Part of a small language model's weights.
Size: width 640, MLP 2560 tanh GELU.
Architecture: LayerNorm before each block, learned positions.
Training: a variant of Muon for these matrices, 1635M tokens, 12195 steps.
Each number is 500 + 40 x the weight over its row's rms, rounded and kept within 0 to 999. Layers, rows and columns count from 0. Numbers have three digits each. The size before them is the row's rms in percent of the matrix's.

# q: layer 4 attention query, 640x640, rms 0.108, rows 0-63, columns 256-319
# k: layer 4 attention key, 640x640, rms 0.107, rows 0-63, columns 256-319
# v: layer 4 attention value, 640x640, rms 0.094, rows 0-35, columns 256-319
# o: layer 4 attention output (transposed), 640x640, rms 0.0781, rows 0-35, columns 256-319
q0 096:493454460534407498467525452481496495525489456501527519480521580507553487525461401490537495459497464501517459445523478547454520527501487517461523494453490516525483552433488491454469490470478473
k0 096:483489475521470500454485404522539528591534543500536489483572481416510489467454476474467479460536459452523430429514481582470525514502481504463441532444519468545563471407485442448502453467510460
q1 093:465446430490470535491558432505533450476445489490467502465495483559451461504481503398490450464496547565463495528438459455448520510501512496443456473540506456524503495490466519522457519496527586
k1 093:458404433548479506499542499433449465522414514497512537494472469513493500505500480487487443517440553580502480513460520446483526497487494443479523507569500472600514583475474500486461542495509564
q2 096:443502543507471546534434474572524483470484491458515516477569546572480494490496448526534462530464500480455503513466548518525518496527459483439478441430507551485562502492494535521496515479443477
k2 097:536447547546512558563410410535463502448574483518545528481469512505509521536504524471498568515432525485523460510555444537465428436493481480541465416511560489530499477472455490527495464536503521
q3 095:511464457518507544485536482482429458540513555491516545555463538472479515458486546475419481457467455470552421441557508450540465479541515466531509410475572477486571510531517458462475544481507504
k3 096:505498483530511501475599421502466472541508540481462512539513486477526490478510546473454445470537478488533507530447525453510504498500512522475454449561453465472544464540452486448568575508493591
q4 105:507464473519448570540529562537508536529517514561524467475460521443523485466452571468447542541509482480520427509537442488439479497456512515522523461435478467460543486534518506439472488531549523
k4 105:538486529519497494498502497545419542470549497560584502515541543555489514485440535480497456528397523450534447507477510478450513490470481505486503454430535500487492512596502420443508514541501512
q5 091:484441416490457519444540469499478446464532468439529473473504489561429434408448527502510516516468556477449535533519521563501479469553543525503501529546514492479467459492524485490504451532488555
k5 093:458442531530506454444509515535496511492579502479497553536518479592475479457490546516493482486434470509440503481504515501531459435434505499511513571578474450525496482522463476535585463474460540
q6 099:518493500522469484466420471575534492523510475495553548493555486489470504513468509468481409429539518521556601501492412452513487526473517553493539458520448468565562430550518445477481478472575507
k6 101:465470451485468516412480503537473498489485498437479494497506533539431476468489467495511398491528512541519534446451447510526507499455539566523598452450483544558513501555486470508494501506560447
q7 096:487462480517480564428482552494467450526556441453514490487579504474508467459524531500467539520481523487589504487540534489526523505489520486514480548538476543493508516479492484497506520427476470
k7 097:531495465545525527464454520552466484511596478425524509521546435473496492496541575510533431433459507478551525413557520489476492437514513502449512498548506519465534454586464508495518524553462543
q8 097:509511452563451550486476551500537407553445470552456563470499530509504496539470491479543502507423480554506457513535499544476475436498449443530482465457476544484460529541521512558475448552422401
k8 097:462518467542535522553452557529524543457476512470494579456467512505528437501487491459456493559419503535530491435544531517534475503444453451514448516468458541506474478386497524496515430474466413
q9 091:551432464537541444523487526436486478540524526562523552461512464527518499498483520482552514552506467473500508557547535538473512507474490546441477518467511574435471514478566506461499525509436566
k9 092:565439462566492468490510525474453533513456463443536453486427468501504541486511540445493480568535487502525442617583465520404492513448532443420514499404463492538471488518569581545465542530561531
q10 095:416463520550527479490544507485560445559465472528487475465516461450482531461556510483509443494476515556513560500491494497469497528532441553551432447466488468512514463489516548482543523445468509
k10 096:547503507542508507504518406509489524516455532512433477432492474549523485462465448505513445469503535544536555532531489445488515455497445571537438432431480433439542475454528549525603469445425499
q11 093:540472478521440507482583446472426491553471446490618475457445401501592498593561445465468480511467534474467550542444477541496529540519548501511575499546444479519537565443536475421464509490491464
k11 093:477467533548491515398611487469475462442483506466535530534479445445527498500508480549386464487505554498506507515511520546536447487469542510476516410516507472488522490476528518551486454520488512
q12 096:587496482471537511494516503480453451460536495585457467438586540528598492480507514530449484526482461495514464531497494525469492403548507470465392497529527544505550462555508503550516555452544514
k12 098:568477496484560493490472540461530416500540496531529477473517500460528515484478521541381540463503497536455484514522388488507502426541479519493489500524518468474475486519526431492574548427535566
q13 097:463495529485434439461494500532542535492485522514516489558502538484497550543476526493470476445545471487447551487506544439511500609479539492445515426510491472479516472505578497441508494527426516
k13 097:538462438437511471473490516566551488522469523572515486471456439438496571555466523465526463503562505570484492482546515535493503495478475513475535434510504462494452520500599489399497513541497506
q14 091:476512550512489546511536494495498470528429422554381444520531529432482400498517440496522512501501498483494507465532470477444585497474497526518523440513451515377518518549524541463562399562389507
k14 093:500527508501495432539553478491453471502454479472466513527542578485491444522479489519507508435464528451516498484513569496556475494508524455498517472540499516490494541490565562532521489487478448
q15 101:476491466590457521489490525459422455513494412535467523541512479519524576498498472467451546450575533497560538519485426497560415534521569491457530476508505464505540451508507560418475594506492520
k15 101:525516508543463477415515463447456460482619474530517546478445496484590563448495521440483454501523447499586515494484440490443467496518570468458505461519505447478578453510481610467500513529470540
q16 101:539479483496472526552536503518535447447501538495458482497484490555461511504549472565513535577510491535481497491537516513485524475552484498522461604469422470480511492480483556517554407448544462
k16 102:569507581482512517552443467517514545489508500518490454495518446465515452492464462458490554514468535484471504492546558397505495472488514515493475554480422473446535440477496492528536486461538450
q17 098:496534491509482450531414546523477480487494482451454545586490569513498513491455455473518548539493457575489538557522503515501567445515509518487512475509488538515500554488530486560481540545427447
k17 098:435569448509493418496447560506532487499501549505495495538419546469538531593442535502536524464459493481551514481539474569443507479443502479550495417491494488458559533421470485548420518466457509
q18 093:482491494451509590517527496518517463481541477506526437504484510552519472448462523459564527505486532450425508521537536513510456462483504510537429637486503555580531488489506497470483503499473475
k18 097:490473453464503572495527448433525495501463475508444429445556513500528487476497490513511577517558463526452447481580491498474457453410538483539504523521523577534574509494490511491562529507460496
q19 096:518543490525539492498451449580363557518540521488588465529461466473476462471485531484492442438481474509547476499504524524455434541521484469459489446500517540512446560379600523527533494539509474
k19 096:547493506484515464489510465490495418595477508435521440458485549514494536478485487475575542439523491508572531494553483488440440545537494475442579435474456529601474563432558536487539500445511464
q20 095:498519489417503530521479495498535524463530445529490536481495486519475453549464504486506523458546501511469537520540545430504491512466450515531485439476568447525456491471531457428456471476444488
k20 097:471523569459452537541470489475512465500542488488462493496483473561529506508460527496564471502510467469499495425506493501521521514419466519476508486492564459573463527543571577474488520446476460
q21 093:475541551447447458401508524475520543514508472448467530436487497450531442484486488459469515415489419522560466493521479454513415540482412425475569457494471516438493534510548513475528513571468482
k21 097:473467543514503461482482528434531513507502484449508442441492470479492539452467472495518537473502459513559502456501496459501439470492429492480563425551505519519480506501577511493470540485458464
q22 093:504557540535500527538470528529488524503555503545560421556532459554482486531464453474486492491436521473517541473493527499543499528629542515498502413451478582499494455554587460526439493548495522
k22 095:490539501573460488524492579424538446499458433470606435516564491471502527493484411516517510497448458431493515470479457515527552519538467522532473509447451419503534568551560482482485530466467499
q23 097:502570474496578536458470446540494450490547503431453486514467536452495473517495508465507480461522560527531543567562537519526489461528534522553544401543449522486516440503511563434507543486411455
k23 098:543538555520552580465507452479532395518513462460475469475544499487494561539485534483458475486465489515511622536570501502558501494503511460521522491566454475470518469486532609492481553432515474
q24 097:420421575529484548434547471475500454552513435516485582544485526493520571502515531478471473503437516502496447571448506437485555468495545544496517489483581537493553523511516487477519536477510444
k24 100:513448484536416508409533484504582463539523474523554455506448562471561513452487562482458545484419547508484467552428511474471452451465486608500526490456584501538544533538558500372530502568515439
q25 097:429486532488558509419498464418499496512551543420521424456444472503512522462515475550527477514472463522480495505486483551497499571477509596448527448505460473446490496491437578497533518480464532
k25 098:496522563516500475516571468394538470528554564471552443481490476426475554454504542485522486510494493541439502505543505518467476534510483511481529478531499462442516496504422542503493510550492439
q26 091:464536508496489542491467429578500560565538587478566525544567542492418543584535512506520538560498502480537545455494539427502494520541467472478551456509486483508522454567470555504551450471484510
k26 092:485528500546501549454480537600515542518452543451465541477487507452479497588557547503439425512543450513579573489480474471489539484524516523474451482564451457494486454535538455443486478552490457
q27 091:556510454503496492563479493527503489510471503589550481530550507483425419514469552475550573592515437521518476476483503506462471522444482525493480589532495493478434521583457531429468526556483462
k27 094:523534506523475500527511405526434428454491494502415487497446559517456484509492495509515446550466578525483515544416491530446474533506540514507509518407535490500510492498553510478451542558494456
q28 094:517431507463495469540481440544437550495537496459516499496491497523529552472451476529519562424513526500532456542517504493500452553471407548504510490427506476481474472494486478458507510488526477
k28 095:537457465472473432486511538524462496507483427465501492520464518578544471492471405549526550449575482410487444526508474486476541541447467498511541544448530533487501499521517463487539502479528514
q29 095:484576428459470520495543569504504477486520499463510488499512489469533564484461479429547549464487582491491540460530491486486508474535534571536530426514458500565472525494492430471461488470489575
k29 095:493554538467501478516546493509526533492491571431449482495531484511523550431479538496519497477481621470520449466522502498463512545495589495457495491494459558458506562556522466567473510491488559
q30 091:483532429599510509479473479533507549551448519475506480503573483425512518502532567488461477429578592467515507484563516505498510523527493471568499590505471509462501571476481532495487493443507504
k30 093:442507511491475507486470452506484553518444523530494478517570477429510528506510583502534452479532514607510484473501528542459425523478473538476427630496544542495461514515488527466522501474511526
q31 096:517494459536517442523529489511523498474506422545513511477462628513490505452526424449505499511492494547401488517496507491500455541507528579510483575469452515548539384533520485497519507536471540
k31 097:469489461511499511545607446459504497472547375545485546570445548476514499504521444393525484530532420532479428474468490484536536519541525578501572522468505572537503517519558517485469458511483468
q32 097:468524541552527506544538460421493507501466602513428508482474471516482529447548491487467450451552477441500492478488532468527507426512507545449446495516518495486442502489618460473506554479515489
k32 098:448431540486602480541512516508522497531516527464506491549513542475447515523479446552533461514537496470485526443546542465481514507498463509479488495472544414487533529513502516481453492452493486
q33 097:489548551505464484579544555415540577497448510481477479540535483573534502544542559467584466454523438531497490507440470489510535474493544462472466474474489505432490502496538455499559515451520491
k33 097:512537492544489511487499517484490520514493572478552484566499460498530465524504458516492494519525455486466484507490515435481499475455530516487485483410484457495509540451551528458484517530500545
q34 091:567483552473548513489444487429432477459508447517563449441463501571478511548555484530533506549472533503484496490464531556524488498546470564495454532427514518506478552440454583472550485438532491
k34 093:469459538557444513595493557487493544494477539440530496497452466554499568551530518527512499490470483521464491480422560485494544527394482560513462521507431500497550495453433551484539474435480490
q35 091:461466528499474480498506524496479533468552438544548513564499564556454462496583475475495514483476541499528487551443474503442464551528489519513575540434496500502562514449490532482554476521480462
k35 092:489483458430444466487560581504461543550482429552480468497434574515453467469594512519486470450534543424502448509485526575472417571498513503434560413535504511509563519502466510465472454583501447
q36 096:437479535480483508549426551491490513476512545522558540546546477531508433490502518449509476490506465452515497513500536542409495534501468455494539447456501500578525510535468534537474502536459474
k36 098:459473487493480525567393498468473545487487435509518532501519518553483474505555529528480488438542517484491506549497483510427520497499465457460529593526425425516501556466516488547511516481459495
q37 095:508486445512475474449503500469515478494486492539437538473517466456498498558473479460599477498508491513487528490462522485398477483561534459393467486491542480455552563515488524524567529528494583
k37 097:516434460543475499484473506541519487517475476529461523383501488492523470531481512457582523502489449533543522462514485503458453446515542420499516468517515450484491522523530487550572505496499600
q38 098:447518510427510490452425533426483555487533568501548536439504530465536523538565505527448451511464452496566524438449526489508480471536513431514507574538495521478492503445432485512567543505452493
k38 097:454456515508494444504488452462474483520506543505529473404553519498558562511558559514472448539526530469475531451395494472501433497543506388504482575570520466530490533425491468481530516485527503
q39 097:538531487563449518508541430519501517567524481535479427508484507507527506503507427506519517457516457462479407519473564462469507567435531472493470495459547511439441497424433427480488457525579464
k39 097:600532505532490523472501495515496534513494481550477423481495427497477478509482461528507549496523477425542443458473491523503497526463538435517471522443540570464468478541428515460462472564521478
q40 096:482439460458476574545522499499423504453490483512471519510522493487494496466496535484497493510464459497595491495560484509514533453483440565500538453485503532432531466461453543478534518470513466
k40 096:504477522508507536594539547496517421451503425479418523481516560536492505446506524506539450511429534523570523517534520494531542529456427535465460562520447457447480516517521495529543526553520511
q41 100:456544548504575487604478472474459464466480454459603520433484514420518547456507484566530532473468538481425571452451432571499550499514593542535545528513523495535512537488517475545494459548555530
k41 101:432497516507511576492530456529454440505463510511542491430529500461540509490544481520504496491448501462415592484513475628502560505522527498457467563482506539505459562502485510562443478581450482
q42 098:466522527509538509474558512573491554455512544503472478485430528481508476560569457464457494451486405519522558415566546464461504530521549466541502510510473506486448475485575541506472543498502520
k42 099:490507501545519443514553470521512501539562429445479511517501502546554452551503455502512484480435461458501514469518559547442435575535547559532564603476447497580481505523518504523489598446546571
q43 100:580502551529517457548549547546545510483488463479476512573492537573515484491484470516453505502553419503504496523525466479486498472468533486439458515422409518513531451506479464529519489376450439
k43 099:521515469498520445546557484514549458494486489593424519491533546515525434448534443466414482485464439551508502514568499481434512479471586453493471500450457498510432484555515397489408472475522482
q44 092:463484471516529502574472521484530499542494479556498494572519534472519507484528446517456468461562529478437473498520434536523501532472447526497490479439501575474564501526449578511423506500511543
k44 093:484531507511520468538554474502531501482472566571435476518479531546508466503479550548463561485511620469519561553527521527573489461495483507552499507474495556475502448400516541522414463487478495
q45 100:496517429462505470517501593580462506443446548561386440499533579501507494491492456542479470540521426597531455496490510547467486494470457557539533542475464552439547536505479531480540462520555543
k45 100:507531430429501519526503544541458460507525546477422528502535528505481471489539456537487437555553529499535483563448472431467560522470534560554488480508474542461508519442526474541541474461531529
q46 094:495468487405495527523560508469418463458517475545360492533450496478549536539495432469406554477493497500544495498504503577497469608505500483504430529444497485536493470490519525523489433483531465
k46 094:529558522509498520518444521436445487502594489529495449463498448475491506466475484513478547452493519438453540526460494485475492575513487441503472497498524511546469515479491483455538460491546461
q47 102:496455510521479443487547557560473495480565499584540474443501551608471493512540508521536504418546437444575463614508527576481566475528502442479554499419507523510437426490514497545475488516445501
k47 103:495499465493488469439450545546494558549536546559583464407563502563498573549459432513540515410537447486551484492534422489483531540513476484416494509414460516448486472491598458561463575525513465
q48 096:572425503440535545425518459506461426497538479422478484539466568559514481467550482487501507399483467531555493523525592457468472484512439501497508484479507504447490490470475559488537515473513502
k48 097:500433550491493559467534476512507429505469534452519425537468521526531523498505472529538448430446462519545473483529522529501533496526421499512539501474536458509493503475407552562519498513546519
q49 089:490561501525526464516525584471530534452593482508520447457476524456551540474489533513486584547464564467498510529527570477538440530490514507570500539552498497543523472516547537487497444469460494
k49 093:452536492426508556465500485418464488481477553431525427502431528460440518459534502553443497458528509413474497482518491494451445471478493570458470536491481512501487487518543522488533461533506549
q50 096:555475422518448485492473557571487431538426516477577515477514569480378537497518568622587512445491514496490534491492577500521481530489519440461519489439454513516538494519488512545453490438506476
k50 098:543507484551465490545442592468471487584496505442458594518549560507492542430533528516515462500491496445428525539477546537539456526448497518476532469492407540487504423492500489494438521446501506
q51 093:547480524527476495437484521464486461497413512426395492480496491489523512458453555454481458500478507525467511528496578498475504475510503500588557573444501557540486545460486530510529611437564511
k51 094:476472496532488505495538481554514447485440517516451554470547572467523543495451553474453456411479545541426520516471523536456502499514487404535448582486523499506526517404417533487535567512591492
q52 094:470460475512528527452576452575500522576506449452485499496497530531510494472558476506473495509502432519480519451583507545511451449536433455498479555505493476527463566544458500502499560535455504
k52 093:509509535441570500496533391583526527575459485469530563511482441449471510505483519398479509482479451494471498461575505508462451439542541510418471495521433461509541492474500504490501561527470596
q53 097:512542467505519514456464468507463463489439623430498478446498466529458525483533523535472498470547496472617574584533499519533540460511572500534518504481512594495536462443448435482551468470494486
k53 097:482548504465505571556510452460462443498463584475425546472485479501513493496497471598520522523539505497555518514539540458575487544469498393498510525586515550463514479615477477536526423441534494
q54 092:457491415521458545471495484452424433464476463458573512488549422510506579540561553501473533482578529532460454519515472444501497556464500469503499555487495516489491537459525519524481559420554546
k54 094:506493438514542581474527475481450454478536541373534507494455448550443526541545623506445532474558460488492513510503460502548511505552540526475488494472567503471393565529503513549536512494514539
q55 092:471565521502491495496499529534464486468478507440522501569488469534543418515594479589488558485507513445491493470534471560554491521474455513491467547521525519449568425586516440533487463546496492
k55 094:573544471463441480521517507571445493498445448514509494530467490616600500438558442521496509527447520481461497479571495574517468538483430542485493502458422552495492578535536477486460462498418555
q56 093:537506513467496514475472541477447509490482439541609525478540545468548518452423493492510478422506465457513575442461521395520441458507464475516552490512522506441486548393565476475459465543550528
k56 094:519418524474527517490507543557534522511447380504542518474481510468530517468469544512467518405422481468484586495423525450425383481484524420435514507451485496476520509534469484493499480526535450
q57 100:464488450552446506484500523515472507519576527491544536515523548475481571489530499471536452485416428547524478554496500530417515550511480503428462545488501522592485494541480467471476474563485494
k57 098:485557485532467507574501552576503462558523554513536533456493518497443518488504438453493485493461492490528498582515472501459518452577468513475517511454517539531510482510504437437495506570469469
q58 098:459528517479569481517553453475552492535530426506520447603496577427429509516510511553527460435500508485447539533482594514479514525471539505536509468428543533475491465506493497522486459515418446
k58 098:503490553530557488467464460474501523487479366465486534532456550483451495509575497477533454468512481445472481537512580435513576478474496521523462454437426460547533437445447537480481456506489461
q59 101:463529476539490467528552519568484567448485504501474461484544489456432494495549567448531493507480609501492561517500563480503510544480481522482501548495517493444511510521548534527458527547466421
k59 104:475554468483486527510472489552540484476523523470525458497549515509522591585505497423521507536519498581509532457491512494460558541561484507463541533521469536464483484494546600542496452541496465
q60 093:551530518467516536515562561500453577528542536425556484520521440496465501499601568521478519492502420573536489534470472528494544501471552502524469484532554465516537506511565511497476488506529406
k60 094:480524598551495563573616533513481471504479537430580543510486538511462527488538510488542445524538444520533474588505464457468436457494542489539499506521540476476533546518558446457505518468470459
q61 090:577520578477522416482479505500488501522486517509481495544458498506477476425536567498536556428513549526511493503527449502505515486458493495497524544549487545462455485505520537541488501420428535
k61 091:542500574509562457462449512518535461460498532464462517520490479553459509478595473521524491457563530532483504449496450459530566525506565470501517506431484505504499493521512511594563540499516522
q62 091:474476463519483453436417520488482533518509502460568555451513504498500553408500524477476557478485409473476480499486504555484459542491523525495538566543483429564553527447526534411466518491458519
k62 094:442525457435496512411483551480435493555538493486513514458446504519472478412424472445477526462482480495467452468517527534477510542481492510537560475490490437537471557531441440420496530491496461
q63 096:517450477476517538508504547523484517530572487556528467501482538480496547460500499479520531501516427517564541474481539457511517542488389595490517498437486531506526515550563470557434463512455475
k63 099:423480521504497503513439482562508509531532480482507473527526533494532525504544478471552457419431432445553533479499549485474514490524454585455528547491474510553517499519530463537512515544492476
v0 106:603519522503530479552524567470519450507503515528473530527500442471516443540498461524509516515457507496582509508486572516496525484470453496457490442560513483505491453527510489394518510560454482
o0 100:440478567555515465429465454452476563497531466473530508498495560491454474467468499551533502513523516553420536580511521547484409568540538447496553548499449433465530518478526525506506501478452500
v1 103:537508477509460511521492567512438451545500488486454473472510488530504466494534525448529459470593598525492478520501491504505471489482505445576508508564595567438517502509556510502498474497514506
o1 097:531487454448441421456521509530508512506448508474506490528554459498478439546414496551483450500424448482502541473485495490472523511464531632561506551464508493567470486531417439532516515514475442
v2 105:473478509509518556541447504508563566515451529504528518491569462547506465475495501507508408463461510493429541550533509547497498439495473572542522495494481492523571500494578494470574519473422546
o2 094:558495497439475480537473417495477448543557581555534535461440511484476519518528506478478537570518556473491490462471593485502487546518496449477472510502526482505474493510431546494475466528569484
v3 105:551574464533462427515507554454489573504498550546470549505537488526491526468499500499534465464478524527557571516592521505481526525488528428543511502535521501503489489484483432540471515531485568
o3 098:448449506541444518475509482498551512529582498471469511495524563489479476503496575477481464518524515502460470495417513563564473449428488538507501414497527443579503466544576542458473474503562534
v4 108:553498480504484504504532412528469572516526552502523487534490460428453531540525485488470494453546448405478456479514507540550522518549508495548537504559532488484524506552520453474553483484509548
o4 099:482494474526474480439474555511551485486473444550491440463500498517561557488504487502512526481497540487474495472533495490507449508466523479471482426487464526499473484475481504480503517542460480
v5 112:498485473471513537519412529473455501446476488505437536494506467544522487523471439474548471466505477545433457471466495453503442481448496532538535463490495446377544612489457485511525475535548511
o5 097:516491516538486489455487480536506467460559513507524507510510531500514510518529505474475446469486474500508504459578459512538502513522436513488469586523532497642525493485529483521494551534541511
v6 106:507470517488559506507469451494465469493485542495478438517509429524464520518465446532509492488506487540469486523531478519505547428499613488527545499462521526468437527537479512537506617450451572
o6 095:512457480527452473416468502496540524482562429459498572493509498558467498506497499491543484469539585539475509483491503600492469530474443481481461463495447488472484444467488503469557495518534524
v7 105:544477599488496495487496533534535500490504570527502521538491533470478431547505600537503518449546460508544579529491519439514456424458506507474493485403554495453421510612514496529573460528525469
o7 096:494478426555463506519529512513514535503496488436491515544552404519536521447383487523540540492486488454461454432548468467470457472566491456485528467506468510471503498492464508515513525478452517
v8 103:515561511535523502456446496437540466473502556474453419526508506505480472576626472485440494509516516442445389504483524491518469474507493575468533473487468511514462441545557556438505542483494392
o8 096:559453449535546482499559505526471496439446538502514485450478513547461473456403524595559561442446550447519500521496501487454488470531536468500500544498523511527571500497493489522476497494477547
v9 102:459567544420451487514536571443505467510501522477523574544514514493487592572437449506484541524502541525481504499473433462457440481518460576458498463521423596452467518519433541492494507468450549
o9 098:566405421580503516467499465592583504444494473454510441456541528522471610476505518561461478514432508549502451452555553506493505493515504526551527564483552486556469589456524432536467458491517443
v10 107:489501504499519486422531475516551488568520522438479487426544477419477542480563512463532505414527573461541479453479511543494448435497459481474497483419465559490493571421465424457549490508445492
o10 094:427522594531489508555494465560524541499544471506487459505504554510531508503479486532510557504525487536469543448511518461496574519547490500574500481517501460451487451466540592556481536470493471
v11 104:504462433510507572485472472490473490546495516504527473534485500473511473458463495491585518465605434453464465516522544540517476485538494496481515474479512571447605473527513524549542529549483482
o11 094:507436494495438465473486513488487526426514539528495551516541497497488510550516478496431483437456505507550473466446460478498543536541498441520478466465482412513546478446486439526521470487494479
v12 105:497489502450396533471481483498487510504480480452605499498460490475535526529507435486533476425504506532488441501445531517561549559496412460458505524514451508497548516537513482517466511484555539
o12 097:492527502502519473510503479500513461497541528568385424501498574538494489526528525510507511497550476523559538521508444504455416480500603460497548491472565533571507552469483521553502556479519515
v13 106:524526479515488411510457507544417527459494495506507520523494541491533501513478418519526501510543501508510522519433476511549536503477574473529532513571493508534491553546521587467522503493507456
o13 098:453488577433517548453518486436539476550532502506578529453499484480500514497474535503515515492469535522492446455458465492453528459490388549438516524475531474498551520466450472538522447501433483
v14 103:525564499523526388459552484512513449463468460503532508507473481554431487488504544510550563464505432481558508508487377547503475442491392530549479509476553433455482478527458545602447477508497525
o14 095:523453498489545519493549544477503567479551550519576438569484541479499472499521539510438479475576587508457530557465549449510490499544568549448523456529538558528485534505584396480553488543521466
v15 103:481530532500489491504428523454467509531565508476459488487379530491527539471516594458481474485539460434493537528505470469512511466525421540491560489500559535549441478529589453430414570523460515
o15 093:497506506484491503472451481578495541518478467513570539480483461502474503551527431517586485520484532577527507501485533504459465507441471544505540486441549532470516527448459535481449437445504462
v16 113:497532481522503461555431440532483472507496478522485454502443515419548538534535521515454425476481515525497483513433494538529497475542464537546574533536440513437500465553495485499494496528549489
o16 102:525486542426520497482532459396515489435559500545524545470545483527491450527486456466485590499572484475490467578533481497497531460472530505461521509488483439498540516457451521434428440455559500
v17 106:475539479453474553511522522508476514525482566482483606520476517466508540510407497522481487466555562500441476459531456441516476556483538513473515463487518548470478524405464416456510500478490528
o17 098:490470554532483467444411516511455500487476545561482475513542426512541472494601461524521561557443488541482495463507441622431513501516523438559452523561509506496542422552472535537525491528473528
v18 106:556485514517483505493451503484523512558485477544526497585524533462549467522538475513459429568562519518517432566465490506462548494515519419546516542570443453555570573476466535447493520493479466
o18 097:494496490511493499560512477501425492451486500512604489418485508530514538550427524403523513470483594461468542540450514465534450569493482538499562441477594487452473512480480548498528570490500561
v19 103:458407557469457482543501459455479517420554518478480497457452541548466473506521513500459587516551459526573552561558518498479496463496491403496545495546522459444583476432544510505425449493482494
o19 096:525503456445558506542496536504475506481468462507444557499573455384480438545515547416540468494514529526490471520469437500497542552451499553516454520533514514554461501493488507532569556463495503
v20 105:522468490472514531488521513445500482544455463532559531467469553497509555533554489520461463418522518572550477511518474519578527405509497509426482525495545409527484543607534503515436525447420525
o20 096:555545514590495484548519534566507514485508484451472433511518478478476496457477523451496516515490468543492571476469610487499490516472453538560573512449451533521549455471516505490483419457564524
v21 102:523498563521546490489541506573508446502535463470454404512485553495510513476502464495534469404436538521504514530481513472523471576492481493531462495455470485568502461544455486479478507479562491
o21 093:560523494473497549525491534489530480543502567531624549485513422506531520469478522561480462570482477561516558487506487580479544488486527472472465566579516495501485530529518532516494499566461458
v22 107:547472451535481533527489506491640529468494480477481458431512518564459475526518519502579447459495532518496557507476586468478451441425528492449558551556494499437514471518464537480418457462408615
o22 098:508510489467466464521452533514427540536495510427483492548502550522482532448549468452482440492521547565515518421612495484447493457538506534505527510480544493539495448535482446503485569568522564
v23 108:473516480541484544478472561436519473407467529547568488565460426502520441487473479506564503480451555504515467465429439529513459505499479495480527584492552456414460496491473502487476497530548473
o23 099:508497524520508426469440481573497475531567488485458529458526483538527574476515481539418461411556450533481557509528514473532481502524479510520499449544472500629569500613560544451562499430483578
v24 108:579482530484577462540462488504484422513491504560453457503538563465426476473469480504518424483477573449529544531539564511513543505507508462559511564504546449533504458466533562452489480508458519
o24 101:559483493472550549465519524443540568515524492431500532512401454464539525472518501441527560563547482574451462499431525542504442510455480547478519514544549537477474466518462476491533518453477490
v25 106:461475509412501550472452387524517519496439477498577444531573507556461473510519533498471509438486607568520541480438449521546422497503474529496516459467545452477517456548528464570445505561543553
o25 099:509581450475530448509516534466481539474523494490453499496489459533551508562473467548447466527527407444487515541498507544532531455509433466518479572501540467478470552510468476518518442513474544
v26 107:469486513472515512523489495464431488449517581488529433542477531536544535499528513506491480472489502495464568500540558404496437488522504426534499478408551515494567511515529455518482500516439574
o26 098:529532408491441465513519484436468566519468442492477538514555472480521457445455460545461553474496484474538568489503428485561495465483482510502456515581479576447509496520481501458459442488524476
v27 103:507564474444509492449488463525598545459510492500482528543468518544492501560443509521449557506556542546523526492475480446565542446506553475553495455514553563449479443498474494488445446527496596
o27 097:505438483484567534501539510545452438564563536493520498463521509471529501553497542540471470482518490591536504516577485544441469509529458571406574524551514549514511525529550525509537556487474492
v28 105:470543529511475510489459506508494451463575489443511447441535448475520538471518558520464440462455488490541524556486454540483513448512548504524524475514429515564570488524503473435501462499544485
o28 094:521476470477533444561558483574560523435441489551474530531442553555558556488582446468512484550481504524497526566483500446545483499498475535519495450477496521434444476485492559493449558473523602
v29 102:475536469493503550542539494511481478501455475560547492593449514530464471531528477488503517493478543510535500509572503474468513500563542466515461544480457517590556536473522492600500483512537426
o29 094:531449489534451525521468512485548488489475485452536466469540503406515558480482458516465548546471452541445547535477518480550508508515468509472560414410527472463446577518611521462543513446523503
v30 102:508538526512505451534448489540541544499474608442504548509529511516473540507478495545395499443585473498508413493497501427463451457550505491545534536489545465427573442422486532545471523500425479
o30 095:494505530491484499561488529481469527533534491518483462483511533518508467428508496569529482472477557457477545530484484468554490522415490486521532490498518490497517482562477503513485494544513550
v31 102:534549484523520438479471463495542501509459498548343459523514516501489487521491544482504481551529509539512471463541550475432557497513493527543465482552452479524516512556555492438620563465506504
o31 092:531450502470477502510523474449473505529541486419536556506435536497505536487471512554448533499521499489622403479480456433497542519458529491487572455506465493500550452465467505536434480415531470
v32 105:617519526513473585399531486557467525528592528530467489446460465477539517467444444455438527494465482552451494460543505486544526573505555547514543532523484493495576545540490501493439491542509568
o32 099:439490471488476522486509612414517507487510414539455539532512490521527517578547542498428536534512511514539565526491507459454512494558491543466440451479488531558506556448487520421567480475471532
v33 104:466578518503462491544520451494514474415554581559504534623523528549507481475476516480489457526486463568471493518511473498551487510525484506471483479515491524571533475462533522469478505470475498
o33 095:481487479508515481507429500529478522539462488394487398560569540563482544561548463575511521452490478453516520530474533449481454495438467541495537476481507536523431524545538440570446463521527521
v34 101:570562463534513469528517476610487519419534531458506473522564473504482458536500448486525544441463503516500574572520491532536484502471544472493488426452449587514498462433451592511519493568521444
o34 095:506421480479484537449505485424473557514463481516461494486430474519528526470453574500538511529556536466513455538564506499521508453504470586570537508476489467520480478523478468476478424401510543
v35 104:583521570510469621471465451553528450508514470564475481529447517500444496459494519479466507533561479481538495492501505506466437528459522483538469478484509561518520483504521467504571507508525459
o35 097:484521508458468416524546486528506535519412591474534605460586491423477512558512527600522536446501542515465456478486457538577482482532496485450500498554497513478577537439478533558561417547478499